{"d_model": 128, "n_head": 4, "n_kv_head": 4, "norm_eps": 1e-05, "init_std_qkv": 0.0413, "optimizer": "adam_atan2", "beta2": 0.98, "warmup_steps": 309, "seq_len": 768, "steps": 11292}
Each number is 500 + 50 x the weight over the matrix's rms, rounded and kept within 0 to 999. Layers, rows and columns count from 0. Numbers have three digits each.

# layer 2 MLP down (transposed), 512x128, rms 0.0794, rows 133-187, columns 0-127
525536483523526515502491443564511522478473531395506495536482461403524337457529445474492507456521490426448502454501477527551564406551490459425572468434546402585520489599494545577488553516536519560521496455420504540465530485593468571470452502570509455494469586451495557512531470512480504548533393488545588474452501506543577447488498634445518485501462512495481501524473509497432563487482
377558527599567412515390578473607494479495551537510347444538694396592354604623447518575501446469471444451469402562469498430513494375590492445463560469549503399589529496633574554574554370363544503504428567569499525479514567601651466479499476537455501553456613529502419572662503402511480441440616442543467535565437492409291506647486371364523579475433497463470512418550593433480560521521
503498502497500499495497499495503502504498504502501498498500504499498499500503494501501498499496499497506502499499499505503497499500501499504503497498500499499495500494498503499503496500499502501499508498501500497500498501505501500500497500501503496496500500495501496499490502502499499504498500507503497500496500496502498501497497496501504500499496495499502503497498501498500503500500
459416472520518592578423497614549540513455496449451475518506483508579400434518484525554405506530524566581513523472488544522548477544554530487483506457463530471532414480565489507463450526566541493521446454501488479482521509476546438510558416515503523440501554493524486564513458549447502504508436451522527554491490450564522468467532530485517479537435525494512494499445534464495513497501
508461475526510496525495516520541502500489510451497527496522512507499466501503465511508503507496492468526502524538489492564493479500481484483498536462494504509514508519508455481525503496536545495496499458512504493513496519484477495505542499479498507517499493540490510504499478484523484503486446497514491510501480469556494527472521544500485499463484544490490523492506470500457496517470
498498497502499499497499498504499498495494504499497505502498501497513497502501489501504496500504498499500491496504499492503497497505497508503501499499498504508502500506500497499502508497499503498500496499501506503502498500500498505500500506495501500502505506498493502497506501502500508499501500500495497501495496500506500501497498499506495497502507506500502504502498495498503500498494
496559369435446475536517527463470538476494378452509472524529620535472509458414561570564506470585577452491556435514449606548558683488450503417462471548421495486462432508457420492401579430593483488511468484521489678504436416510495454415468417559564610504492482513566547438527487505574482476470425451436452626398575424507501562508558444427577468449435492535446550543482426504602537552565
505602534504545485534500518486536501501377402450575611525474491461509473491496565512507481483646442572480595432418522509562527531478500446464444460516556575442448482446440501469494526599478511454394524556456543518503493345447576524554524499494455393410552586576443520608510532475536540538424466442523524509512440457585530576514476480463558516505481496483521523495511393462452437490531
486511581465541519547517459545498507460484469523480511466506503490524481501512521484551443545500525500498464487543486507490469480507462487515518518488497492581505514508512510475462502517474528458562506536476512462554478516519488520527523510503520456489486495495495513490509484519522432510520469494500474480528469503494462513490463453540432509486491480531499504524481505529543520458524
530514437519525492514502527460442470560483505477470468530531500468521497475452504478493537519519516512534565499587514515461469476470546539476455487511471483521521514492495469494537467569518483468499506446485503490440490516533494491492529469476439490470534523515465530556558474514429498502508529546486466507546514517539511524514465515485505567458536523486557471441513463519459483484460
572463572579486485551477571617442475587441560480465531583526430429528404418523485488489459498448544528470550569500458398512481398475570478480472531512427468505563485506515630547470512479576499511514518544494487510468468518532503512445486446451483500468499487540502469583440446575509554545519469515581550497503597475614449469534482423513393504495559471527507436529495544459432464511407
522468426501469468483482388514554440532503633554539518490498439545634465459387602395557433444622517385561498451495584460536544470437428495441526551422534519461459505516485590621402505511461460566482548461467486570503489462484468456461532568568545608554462641609496523418523412543493443484504559435633532511447472492600426545494441491481404509545549413525495450573434490412531505586437
503500498504507505496503501501502502497500493504495495500499495507500503496501502499497505504502500498498498500502500495500502496503503496499508496507501499497503502495502502499502495501496497505506500497506500505500505505497504504503503500499503499496504508502506495503499500497502503501503503500502504502499499496502503502502500497496502506507499502504502509503506502498505499501494
582504440538484495476499474503423540530454496487429511515543527466441410499531446535531495492500538435519472494504477490506481508481535505533481498459517431449460416541519533481576510519519481594556440555503452500510522469546539556481466491503562504565540506430472527480534437515498607509471554492593515505463443440535462500502490535512545488515561522524505480457461597460489545468450
513497486502501500479494498497492504497503497501492498513503498505502496494491501494500517504506493498495504502504502502502504500508506498502501495504500506490509503492501495499501497502496501503492501501505497506479502487497508502495506493504498502493501508493510499503493502496500499502492508500498515502499489483512511505494497507491506507502503503499497502490505504497504502502495
502497505494502503503498502503501501502504495503499499498498498496497505500499499496502505502497504496503503503497500504501502505499497495500500503504499499497506500493500502497496496497498497500497501500503500499499505498505504499500501495500500495495500501498500494500500502500501498500499495502501500504502499498496499498500501498495500506500498498504496503498503505501500498499501
503501504497505500505498504501500498501499495501498494498496497500500500495502499504499504500499505502499495501500497499497502501497499497499498497504505497499504499498502503497499497500497494501502500500502499505500495503497502503496502498497499498496502502500501496499501497498500498501497502499502497500498500497498502502500499501497503501500493498502497506496505503500500495503499
497470463535526505520557509470519502514553503471552531495522514508497494378452475545529495579539543496473568489516524541515464599466525450487467481507508600518507449521439523440501506477469506519477514444491542485510456465503520490528503496497465437451544538470528519539505423451566533544525496490479472555475539433525532462441470477504545489527427501517479522488519465487441506528560
459552506570549463688492371445473582435530423459643579507465470502491381492431693508492435437589380578485349463407519582425577514605454417567431402445409498570420547469520469501518492434481410536536577440538448554510558437597425532593592537533563417533424481446449569511561449542623504503314401424463494603514489532591594452564450481648502496424615373601496471516652602285607504387558
517473470482467466478493406459515455441447559538419597497437573366581353453534531527486524564534499518483514579459548521506515488408423497488527516434474478453485492513449540482508513552472535543506571461536495491556482481485419464458558562491551568440569535594470508580447546556484528490596473365565519379502458471505507464467508522547537546499527545531444486558578380460491570489516
451534537509512570520528446447511548478520471538492483428482514527516500488534494500525469513497503468478473535509512464507521477494494492542497528486486516471471480488516426500489500525450550520499505463467496508513527520490513492511480556479518475472489518481516528510479508553482438511552514511489525499480434497507477532472502537515472533507489522457452511541533469533528435481517
583445760383457466413367538512417493529578418502481513468478570503444613571446605483406634444502372497437613438481564542509547503499558520546496456388481503507568459537515495514517536603461484480503459441495419414449541532454697585451471473612426386383465473515555394447539418584497503564607409552450486459441480533701494454516476638529458591474456357677575401541532492505428517563480
500502498501502506497501498501502498497498493502499497499497494504501500497502503498495503503502500497499497499503500494498499498500502499499504501507502498497500501495503501498503496498497498505503499496501496503499500502498504506504503499501500499497502507500504495500499499497499501500501500500499501501499500498500501503501497497497498500505500500505501505501503501499506498503497
649514465447466436469542471443585465436592535472660403415440435462418459511514515493485545612496408603577595441582484519420435644374573530481622456548501430431527501547541547407516426555487565501636587624489452483472448472488455428512571428535514517364515413533444417577612450453539567321491506469518534478451548535588473385640497616491467464527399558477440484397568469608501514480514
530556485492527399389529547488529504511488427433539527489572483499499594499389531592488563465546540485525525541437527440526532498436566516503527490532386464510532507590549432527491593516483458502452511501571482525516460469546492497501502523574568434459474547505478531471480491426511534498473563490450540438497508534415496556435499463493520539478441527438513485530400494483477503509543
498502498504499504498501499502503502499503498502506496498498501505498502498498504501494499496504500503497499501501499496498500498501500500496498505500505500499500500500499499500502502500503499504499503499499495503501499503497503497496498498499499508499502501497503503502493499503502499498501502497505503498500498500501498502499498500502498499498497499498500497503506496501503499500504
491460557474451507527600520511418558563424458449335474534501549597484336471633440458429597428443583542647491421569441522475476437481362450538463358532614590513421382505508431548556386490506541474489593556456525453447482515526514591442498597405437562445483511361489538552558434675441509561509450441432538437474393436702588518524539500539563511560619460534561535643501537511448456410528
563458590614420535685611464502472417457503539578554390602507594399330775533464572557494555444689507351528475482730463424440528576538483510536487603558434503534606595465573532528472446547670497487373467479428441480425420422547480500403463491523519594413524475505618506371427509422476547429550469427641504441452444491542515396512455452467546294560680510498515535374412476332532577379456
501520484555565511410474521497454446607532504457418559536608526531513493466478549510488484483597540502490515473445520503486511523484600458460479484534476514466514484486488454520544485517529498476492487453563536478478474476512564421488463487559451493514546484461477505549520484520467450482528566509520502472476533457528513571489507500504510500505553448460546466421438510455506545473485
413481431462564526543633549503408489525491529480513559506436548501435299622414497516394493553494432526576552519558551567536531530528538401499478523512525515475492488488446580511432484458499492540415494496510486412515489475542451522633632452497586492446445532512509499473355476530525484496532528574570423449475497542508506527588415532573415491497486357495454515515471520611511551356498
580359575481465499584448383490413516553544570441479418490533449447475446494480544412491529483422462523452485386579573497463559474427624425411519419519415556561680422554521579425494563453484448602571368412615533496583490593493679451527471546521575507493507480546433454426508402559521503526495492535496540500446446492586495454494577538496519498495554591491514434492580523495415558554479
572522475474511551485434488573588497545449483532417571578453501439522323503478580522425426512430467389500364451431473377527466564477560504539402454460551579460547544525494472598491494545558465551542538546465478408466593456463529502553552527573500484460589465543417449487433621585514578503478467562416385443591531589531525576523593477607471524405538503548466473427441500433484456486564
590536472486560458535462643556478404431636556382590380506521526458484428436413714555405461581567483486571493345280376570492388596465562478517457416482328504403402577573523670454509397603472474412462554504552488420621500588566353368584451592556528698590538369459539364403583617603442512311440556473466364474424614613508422632490615533572449538584507651501345291461530480373640570623680
530411574578409497563583467529471438477515471621411338560363603453374836457443530628541601389608403423560560476687476410505542594564482561484541540506551397393515557475521509508444407530758525433458493478422464491477455536577543482359493328577455424473611557488544469462452477457468547379540486481591568414492434567604478356521394487451556453517578527476508562426529525512525560488490
449467380452482445577466474547561571453491496461500480507564488480612406658495541556524558608444399373535571526560474455533564465563418545472408487521586500515450436551521423416457572635662462543429439603621550566518417587490370394419492461398443486386468501523518573481542488495529469640510547566498477467403393572416481487464518380451488436514525524568456625531653505416589455421575
549501629502603482408462525578559463467411461434501541456527488527471456547553559411451597501546428572437546525503404584476492466507587452557463592376564425560455506567395413487517490491576494526561500488445469487492463459611566551509443427421564530452457567567496466602453520419512562487544534504544400431569533474608487463461468428515520574469529493491518470417465531571450480531439
502500502494505497503500503502503501503503499500501503499499502497501508498501501499508510501499505498498504504494501503501502503496499497503497505505504503496504496500502500498499498499498493493500497501504503502498500500508503499497502496495501500498505501500499498501504501500499495499497504499502502502504496500498497499497506502495502503501500502501494505501507506500498498500499
501502500541531458351511522554440575522549524515544474567432500407507455515439413531573580459565525400528480486467480561441459447532523529589423527433412501447497529518465571589534473540448484482567432505504479444514564551483578511531589391487552466502486466515515540547504463495406510403534490558517524518533504509494507494464510535500539525498511527400434504489463451518526548488530
523447589415503521473575447466503486529471448459560475544538560471516473545434448481502488508489452518481515512531502501587456511415536557452460628404515561483438504452515443547574446534463449546475551391464557554532345548510453483531590522491559468447539499515555606559554464464556475538523529532431480524477468492592425559482479408570531427431504563549511465430464509486529455579491
554494526432543500392521418483465496553535590557470556513428508530526503427488487430469512489474472442491500513441508505565495571549549562498481567420457508530469440523558429461525450492561539473553546517487537569521452453602501530577482432528455467530511514538446476549494419482519365539551497478449494507526531510443443486543417516555419555507612500519525455481443524531505444466479
555534530465517542407597498628471408557489564508510534584436557413533454457503406509522518484634477494547539403532493503489516416489482526537473541453396485439547488424411474502424452377568497508474474469579540439546553481553566408620489376481505544475430534533465515610497500483548509406524470556493462405551475490569613530516537504463585546484434529509407527488482476446512541525537
556480597479466565458449548579497588421540528547649529483455466379499434435499561536453430539480438507561357406530490457507562599508489542598552448459430572553452519419456437585456437494418561486426553404459398540398488599516467432604384516479585549461405517527532430448555503413419452465542500592483563623406512510518581443485525634517631482536407536493554423487493422586491529449586
528435502497498535595485480403510526502595461508579498515553446531420454492428376526516504564421406469472469469520527545493501407489459308518339554576543455449414535480607473526603545491553386604510555574443542579501431486554571545499498479524554570499504411548396461547550435550555479512444461456489522577454540492560537522439454436486399455515588463542543493446491554551533657526540
502499492508499503494500501500502500497498505503499501498498497502506500498495493499498497496504495497496502490507500499500499501502495506497501501498499501505501498502500494498503502495498503499502503497498504503499505504498508499498496498496496499494500505499496498504500502503500506504504499502498504502495494500504499496494500493506494495499508503498502499505501492494502500501497
402563442642419575689410631575372481560489448492444351551551537594410388464588539593534611516457442552479399466595417511504509588582387556562551357418484582690492438461428492475442665482545573292542544458581454461584383636504591370354467572617351481571480463540369517499496494406474399600390506533555486469533361475475551541452647538409486479509457489625491541555501562515523471337594
510469527624559460466470531481473519464603513495397433421421414442410349488447550507443467549575534566498473523385501585508630405526600420633530591473561435553479461434563669560532539551487438403526540481536559536552570481521586467413518452419557536524510464529407454503332433481463485450464507562513458399574605481475540525507491593604542472458525553495478449565470498542410533548463
525522481510499483499478483508504512501498495485509502489504510509515481487512501500509499511523495502520515501484498482496498474497512490501501509496507502485488491517498476482494518501513521490506504482500498496495487518517487499508502497492505515508509511488520504504503500501478496500487492489504516500478477490507508508494509519501493492500522499512495496496489495508489514496512
561497549390551514495512552447509494431544444498498564587488508619484480435486460472443540518550527518520462495578458504493487478469604540547513483464451540574539578541510499460535493540422569506473533562618486485448474519369537523443593513543463512502496438519560583567450445392456521480559411483448449566561504608479471516427512399446587441441543421516413512406457482569494550496434
480494456431553510535518437510423519615390558472450387527496597442533278377620510500487575435448458469553455441571479430558537516419519460485506476571565550479570453513441519522460581544498566418516462560389512528564412504461495524550504534548463547529609553462468442651525400561480508549557434478551506511527396480451555531476439566504464508539489578451541540511388540509476416566573
498499502501501499503496503503501498500503504500504506499499503498505507502498498499505501498505502500499503500497498502499499505499495500503497503499502503504498499504500501501498503503502502496502496498500500499503502502505503496500495500500500504505504498505500504502507500501499498501499499500500503503501498504498494500498502500499502500501501499497498499504502498499497502498503
511411533507515522468506438482470522542468488525546490508495469490529391507499481479514542519399514563484482536512463457458458468567550495563452508491546499539659585468524491472433509649508419512501462513524495480457506503509623537568483544522412496509531493470447527566439473383502497463508465487471474518540466539586461450448523496543495401466510482479544566529537543524499479550450
575634488518521523517555460456532551380563457458620560594574356499493504544492478469438400597457590448549562534506465604425391541532450488546576483571502580551443473481392424477345406460508552562546501540652570572572453545397452548464628494456554517400461403484480394413468459592521444411584526496406417532439570444493525407553415550536442576456481527618449392528436355493565541540573
506517380570589483614541441510557530490511444528601579539455442507283356430511545558535430459528522535476514638515585567498378560329428566603563496498438600480544608492503482461418558495469515576479501431525499511440472501573537479491515527562590428539438517595465452476518446409406540543535491606449484528527574391461476439456476549618452468601561520526495434431495541468395426541484
492493518494488501556525494497502531457515482492487452518516461531484448438505525472519444547483502536461489554507481498529478457487530509470531571491518493514441451494512486557462544517537548472522499537494523567484482486509509500500445484564519503545517524395417462467478542555495442543491524497527510553464513535507466533491471526498471503496490453571527441501500526529485501428521
504506472478467445492474478510509477536463591408626507489554485523443381464522457546437550551616497487486497596491543522545501529501563418467439478521611561519444424507478456454505521552502616606461420436549491491548484481486428431527548495426552513468537491528505648469497495540475533514434520447450543494503504483417524541459451530567432524478494518461450414548524523494545549513511
# layer 2 MLP up, 512x128, rms 0.122, rows 134-187, columns 0-127
431512515593507439544462555469518555518472511473548427486455693449478449509590464499539493525451547538498421441583485497367516471514626572508457489512506513441562527451525508471587505395358461444548477588553616427467488489546632426477500569438435535483437521414518393573583516363491509420478628496489511424566385594493346446597543456411516493453482555522534545537514625440464535486558
499501504497504503501502497504500495503510493500494499502505502498501508502499505501495501502506499506496497502501499501499503504503497499491502501499500495501504500499509499500496500510497497502498501506507505497501500502498503509497505500495503498503497499502500499504509502501501501502506504499499503504497499502501498500500502503497498504498504507499503498502496500507496499498501
557546489442444501498540531438519546452520487494510576477437472472551542536441511475503565497468442444466507472549549524498481560467448443510525486574554542548460505474493525469564474457484401511450532562480521532511504484484474475547456614426345518516470451429513436513462555460560549472545526421535473505514545520486485562550540466502506515493527506538509455524504442539506492473513
464537513464517512486498491490463496496493484500526484540493465501502489492465542495471517491496509551494487510479498509426470529525460479518511471551558492504484492475477543482468484510449442531473508554510518490521452493525470498502476486513496524480486486485507458504509530530478533471531558456500514485497525517471517512505476459543520507538514469495501495512485587491528503490528
505505506500502502499504506489504496512505510511504505505503495502499503497500505495497506493490494498490512498498506504506496518517503489498489510509505502494509502502492507507505497511508504503504504501505497506496496492514504497500495490530502501489498497509496501501492502497503505502502499498503509507504509497489498501501506501488516502498512501511505495513505499501495499511507
460404447578532373520558435447357544466512518357551568552509472469486532523490534460488476530506503462498453473517372434552403550454499521625419599533412391467544604522499606387558426501438448510527488530485604444542432619521515433529532587449493505602517389474474499482453600521469468441513624438436427371450504423528536523599515518692549486504594506352604563482545572528467478535488
502484446443472518483529488465493498539572451549531457593462602438591443485568557515371498475550553547484510611477517490535553488522532519486590497447395502560515546566500522557496498501531393526492415473472470487502427544387589517545424489515460486461474420502432446494510503587552407530577561484618552449501561545468458487441433463612497545498509549488518534423439416523585461484508
514505444555471486473492533497497519565519534503537543530502519511512517491496475530462557440458450452517522512432519478470541503521515480511521471476513489419490489503487478481569497506529455526494534478509487545435520472505491468489511460491466509499507543493490498510478546488510553519487495524530498525452494534501536491523543529487574509521546486460498525487535505478494457543480
467497532465494489541515494490534560437497482480511499476464506484486505505531547514483463484527496463499545499418486480559485525533434452493507494538504493462514468495486565526489516416496496530485444522510421506551499484520571546482431552515529511494445463534532434450432498529523504534533477469502537502471474468521489505506509475533487467527502460568424539512496582480539538472532
424481466505504512503549556477553566438481479549491430554409608480555527517490574554540521494497422541531585488446540492498490491486460478523470477523546538518431481439465321572515383439467438399490500527430536528536512476490497484494523588498556509459365543478565464404487498406448420457492534487529397492526475583511562541534492540604505502507478531459580520528571440497633504474513
514383478651537505496600476582513517543588542641490477516413559497553429535363563448586424512465500619573502473508485402531505324445416507534525480512531526524591560544601458564441469524466475550585535507483556435466342531493534527586458545450448634482473615533498579375493527469621448517449549539579563470554397424459364398507464503484544460472462499516536576503549449466499495541409
498498501501504486507509496501498496502500501491501505497496504495502496500490497506494503497495513497502505498496492493503485498496492515497494496495496492497501495498503495498496492497498496498491500504497501488495492497506502495497497491507496502502498495485492497499501503504509496506492496497500493505491511494493484489492500493495504489496497503499499496513495488502497500496499
439482555512571435466503539466590453479467494513531493492538473474524522570426541430502547515487490567539560487551511511537495459499428444515488511539494557568500509383493443498534461492495489421440564463454545507534488509473467377493494498488491538485413527549535461472475568480510496491501479475431539562501558532433491422460492459534487467495500495516460506504621421560538436507538
473508520488508493531507478501510492499485490505509503486498507496495515506509515510494471509496508517500511487493500495513480518513479527488497511498520490508497495516507517500480498479491521504488494511507497508526494509508505506505480515497514510513491498501498503494495514514493500523512496475496481513505521493491474488484488500504495479478486504504506507520492503510484501487521
491503495502497496505504486497502500495491493493499496496500507497495496503501502506492490501504494504502503494499497498494497497501497503489503497496505501500492497500500495500501497499495496500494499503494500502503502505499494498500494507493500508506494504490500500498498507498490509504509504502498497503497494501510496496496490501506497494484498503495503503504498503509494496496498
502495493500496492497503495506498504494500496496500500498497499495501495502493495501496499498497501498499498501499493492499496496498497499499499495495494495494495497499501494499504495499500498499497498499498502495495505498503499493504499490502497502503496498497497503499501498495505503497501500501501501504495496496506494498500500501498500496500499497499498494507499484504499500499496
434471499472539567541516481563444532476522484465577482503473510454536490464631415465454482424548529450425461545571531476543536546474507501517497503508577532506472432511493493431519510536480415509563448514426507508490573461548542430488484504480457499536442511437494422478539512501477465506551409454560560423500593594497521462602534599485488494471499443511516561515372524449440503522487
503407539530442446534494403507471595586417455482512461587504530476578427440527454497529615364482437455537372492553489452535499467559470544553626400437616534659514467464465434469522531386284546490611516566507397526342534493450625477435430484538578592538466495463521359461556450611497530429380488516448592525471559584562597403473581610473494463545597452506530552512419433612571568434347
402462460567518521559483451406521470515392543476463539587483532373560455428582320478456525464504436588520517549558491543454447424452420577482509499453396528543581574389460428546582524579491486435501535476507450503517547474545515487506475479509510558606402552500461486506418499575466442495577406405510596519529500575545431422471539532491493550493536536534555491510464401536637578529468
545491497496502430501491560519488482534490495473497525537518495464532489516449474524493523455478522529534507470495500481503471459495482541483477457499496472489559516514471559464512488486550449498492548511518458487471482504481476469514512437533477504541489495504463485504524510464587514526429466486522510485525602498464538476505492442457521445518519493577520487529475512469483542570485
500487564504495421495471407534420636556520440483625554484573460398470519513509593500534577462478516601447510431576534434516415458516366608600557452484428640616473607347510540510603523617347496497522582449374549468457380566465596559438424494502320504483367416531519362435498438560525547505449519475501576348460430461611571467419569581487561491444497479563522516489543520548442537482561
502503506509506493510507502502502499506500504498505505504500510501503498500494501507501506501498513500502511496498497499507491503504496509501499495499500498499506503498503498499498498505500496503498510503502510494500493501509505501500500497512503505505502501491495501503504505508510500506495501498502500507497510496497491497495506498498508496502503507503504503511499500506499504500504
487414442519497523485494504578467555478572521359581414520402437448508444526529501441559516495472471643454599411484481547519538526498555520459557555507390510436601502435549683443576546633479503463496535544545612420386380482513473505444467628433447544450463301445460547569540515398557458498462489539582439442554508621557485406532538556581504521573639489504459587514451532415330460479519
470555526473546488533527514367505525452525434480498505484521481495451515501573553474552634494416555492556517575540500604486533496498502487534539503489474492555520502547499499439518520486422471414415447520463447547487478471507535552416424639402519485491382468490486506516530537441528616543406549533490506496558477484454500421525476538447511481525542555511403504507509500465486508375593
499495509501503496503500507504497500500501495499501501507497494498504495501501500502510503505498506503504500498498497502503496501499495501508496493496499497501503504496502502495495494499497497499502501497498506495499496498505498507502500501498499499505504499497499496500504499502505494499499502496496499498500505495496495500495505499502505497507501502501498507496494508499505506502502
480368543405522510505621457538475459537481454451466456446464577582447444402530542559528614356455496481480467577485476481451515402531509416455453449455505428540467510558595459518511391409488546464521508658467597428442549482649480542457496514468461506548497623407456584461515521533605573506420548433606464425627383524492521457626540533580498509727497503587625591555526594584348420465360
502476516555576473535523469437459573522478490590588480636388630394516488610419490495520575556603527385546464490668439475421471517554501536595505453413464494643546532471507617465407415387567549540415456491435548381419498552462552503408496634512536624493480485489549424432394575431552510402478545460549484410558434522489457427626516547499509408540633484487520581487506480453514424384376
484534517445471505474540502507497550450499516532478467470455538422471513511580488493446506480469501590519597522514522536542477530487446560604493564484579493518550452523536476470509506518501452497458462496517403462526501486503538529447478485458486493555458513553511483446474490463557503512490492491531471470510525496478499453536510510547447486509484560459447555490554466475552410551518
454389422555512512484497438533480419464439483531477381567523466480514446459637505545440529483489507386467504643482382483594410438494561497537582560544547522608585482482472530552506459527469536433315470350515487556442501449539547504502453432509424501582402566407533504517540534628454514510512460496587536481550587546569484517443523637541504506531579514508542576525478576588527631468423
421553458480470366462475485563553556454519501446395469636540440537533534484527536497509532451510631480526518549538487495465468409534414489658494539453554491528375509376494479623512454495509461431433488546455502471508525445518519573470349425507463479524429506476550504443556475429433517581534464458531529497582519493576555584504563456550464473524553494554500551564444527547540496414446
433477484496390585554559435427464496605456469444538385504499464481506455428681469609438563472515482409488518556527578562540485396576428574441566411639466536517465440410555461432524412564567584412458445391529516597513507445498521539361507413533486613538477635506392577449561509492558391577588448581626663533408557466518495338489502520538409470482465554464505508440488465574496655447528
438536433473506506513569421580550531390470488469415353648418669526544416575461421584637477363481520335514510619544484520553366425582501455407539504464504535617546472519477450530405500343464498452587392429627459582550481439539552516421514426485469572448503627416375574356717454562584436561599452509619583531560439518437439432557534484596471330506463454529596642471428499659570588571378
512491524627363471565631413459384626480522510609562416627386555447503525525443564586504537577536489455548491436667545458369593513549464521519537354526491681545472519508517555482440426436546514471561497474453534368415553631509500455418496482523509536522500542533475349491451513428578558465401605438508447524458463409434454363518541578596488485419512398459613556410552425508591539429503
421395531553387503476598560503435444616433508391536459479530499403506529493596404522522461437375539423530447513516395558519564539524547571537447456457440384524498483530393506597553468510577453511405541481555556475464546449482577565493437480448386685477498507472414496390512669540455471461538497551495539539561466529582576512525560517511504562496572537531510507463377604472509452528433
428454450435464441517504484500469622513415573546510575475538509448563465532454540473436568572470527563588460538447452410609479404596512530573631523595520611518507556483506520567515494524451488455465421511531507463403306470484565520518456491511532475496443415490483479471582514475507482559523570632489493467492559480592410493454553539545503453479512498447438464396577414513500468522536
494497493495485495504503492502501503495489494499497494496500498497499491503500496502490485497501493502505491496509488492495499491498502499494505498498501500502488497504502499503500498500496500502498501501494489498505509501497498491506493497502499504506489500499499504495502498489500511502505499504494499493506503496511507500509482496510495494490493486505501493504499492503497496501503
413570485434485479560496537435572439468452439603389457487489491546460470502631592527474508514520465536592465524498510484545544535562525529473531486532525520555487477474528468381573511481540492508419557528474555587533493485456463506513450518405509507506471529488490542490526547582527511526440506510443493510443532515508456551458529469500457423447518527615496533480525512597562426559449
449503417522504445511470496489418490513498581498543505521464497521498502433563504530520522420508571385544477491524450545506532499526431423537520432532460417493541531501472514408490512397587491504475464604517542431504543555514524515474486474473499511465508419509429492410544517578484480487515449439628562495491420559516526469547528656517512552492480483570525467516497524473533506503445
537455553479491481522533435508546518550425513441506564548426591450462516520489415535485506464524524511600511526454515476471430432511463454516548477516522451511553583507532527571461540378512441496481408481478479566553551454515500563555435406436536555472380559561551418463576450482519537494428442507561555479478403522506503469571495478596470542546496473495490515401592580500556472514535
571531454515495498526484420439486583440530595657547538564380504444542459550564516516473547516435571546708420551457500416520547560517336545447546487549480541572455463470468479442416521449477432493491460485444620536431391594537526551549457472453469548516411381539501478483580498522540528521457605517457472500457500498473445564348509529482493555461537481526525471413505497557641473459508
340530445495504578568499406478372538470469415310456517551530552568405468449443520492620467464434581452430341593555443416537472533550574603483403593372399448494533636600559501456486433561554636441405487442432485502572364441543569520490428563535459506583555497442425529448562530477523451516478541414560415567432509486544589571542581360561460577581574480424520529499506671574447551415371
559419447518557591517519489456430547675413397502518586463489439431467451520614386445462488395453476426579377457453647493396522530531440538534549465439527503467613431453552507563450491518560557539492535508558511529543546526597543440553475550493494540518484402417343363447584622553529537470381642432573527359505473491538554467500505563413477436446597420467482534448485584500535492492516
503496520492501500493503504494495494503515483496508502510503503495508489502500500499509509504497494505493505500490506510498497519514497495504482510507507503490509493489494511505498493508499492507498495507503495504500484494516501508504490502510510508499496496503495498492489500498493496500504502489506503502508506487492497500490500506493515499499500500507499503508496511511503499504515
474350505503378469496510404443525604548555512505510427537423519500547457479457487596608483502429520333462488490596508491472461571572480455508441395471333488543564470495521604488596413599450450450496550467469573434357477489519446580575476568409328627468472475497413475473481612600576460550391610596554478521535335572551638482533512512633575481491518508476503490458463562471417586448594
357526442526566487498518539434585650453541476455509438483486464431468460541480503455509432505554587501436414500482387532455560402489544444605580509544612465551525568487505634582537532510497496332400530585386697583497483406490562407445424641432498515580478441349482512532388504508599561474490506588479547441456626493478569535623438495624479379626570573627454545592365540594410412454454
478483523486503481492497543494492476510526484500485490530495470482521505524478485509474512495450467500505481526506490515482518488499470519491482481505503506511536532479497521496504483497483462507487501505502483486529520498490504485500489517485506491507481447513501499507508497477538496514522515492502481489533526496493462480488517468480510504530482484486495512510506486502505490522496
518609529450546549593463454537560590488621397356444488635455563457441448541555504377485544448462453480498466447642401448414475488436485526482563523498508392459451657487510540497533497501528585459582568513510455494496485542442533364397502493467531543532455521351495534424471458377503603554547474496626467421558508644507388545491566567502611436570546472537429559546457553496425613460517
443457517521503463523605536439571526501482385366422472547454599422565412456608533494534557431549522587473436546486553530453406466440480592437584505469434445470600584521393447626498467553524510338526521642435516538512469460408576578531450453515455462617496569375465507528554516460492496595511445615669534546569394546522412460477499519517406534590509591548532543456422571609469455411402
501497504494491496498502505498496502498498494500499494503504497498506491503501496498501497499497490501505497500506498498497504497504500500503499500505496504500497497495498501503505499497503496498501497503495496501498502496502497491499496499506493506498496501497501501495497501492497501499498500505497501495507501496504508501501491499508500499496499491502496500503505502505502497507503
473510474507406371554535429536532515432496483452413446524493524441480516498424438574512447509534451516511532607503450576627453632523501456501577454438576530542418501484437446566495457530502576399570517462546498539448456452452472524489412500566571525486431477464495469368499581558544408504444528479564529563431543520519473538538522627506486492648536500596473455503508530507607468513414
447493560446581479534486465644488425526439410380482475518493492452454441482556581573540481366459446541484544561481516497494576546593518482439541451462427492481541599435644529479518555482428448518388558357473488426473470524560504411448452525452466539498514545441513542542544547507474492436341408569536399387472418606504513570534564597514535543570535541561514530569490585542367518483450
435457468487575580581527539563428482590465362415412467567426465478437446601412505472525502517447639405444449532482468409532417554464528564511547545459370499412448535439570540626569538573540473526442568459474559549474468442574533476396441640339495544657516393409494539507522554452463482539522496503406466485583388470487479505610470451532424443595602549584579486579475681515396439559466
482515506523475496448506520541520502513430545484496578509501520501489518569485506480537542481488496515527488443462538557526496475449480450511454447513491547490574564478525550521477486464492419530457531503505475454491553516429507489498507550470521512508516513545516489549540500446481553482470507457473448490523422466513529469516511510502549489555486545442473559522520508427508515550490
489428491428529413483676540488481610501487453566507487452389479471502460601516497530452561570464481431462507499518548565397523501574459513543541466437494581415546570524507485522511433512450464552580523549526593560464534434513505440491475610482546523456524351480469425531541532464612517559499492592431455421523428592407560535565550537449441448597521436569432559483422589532513439460466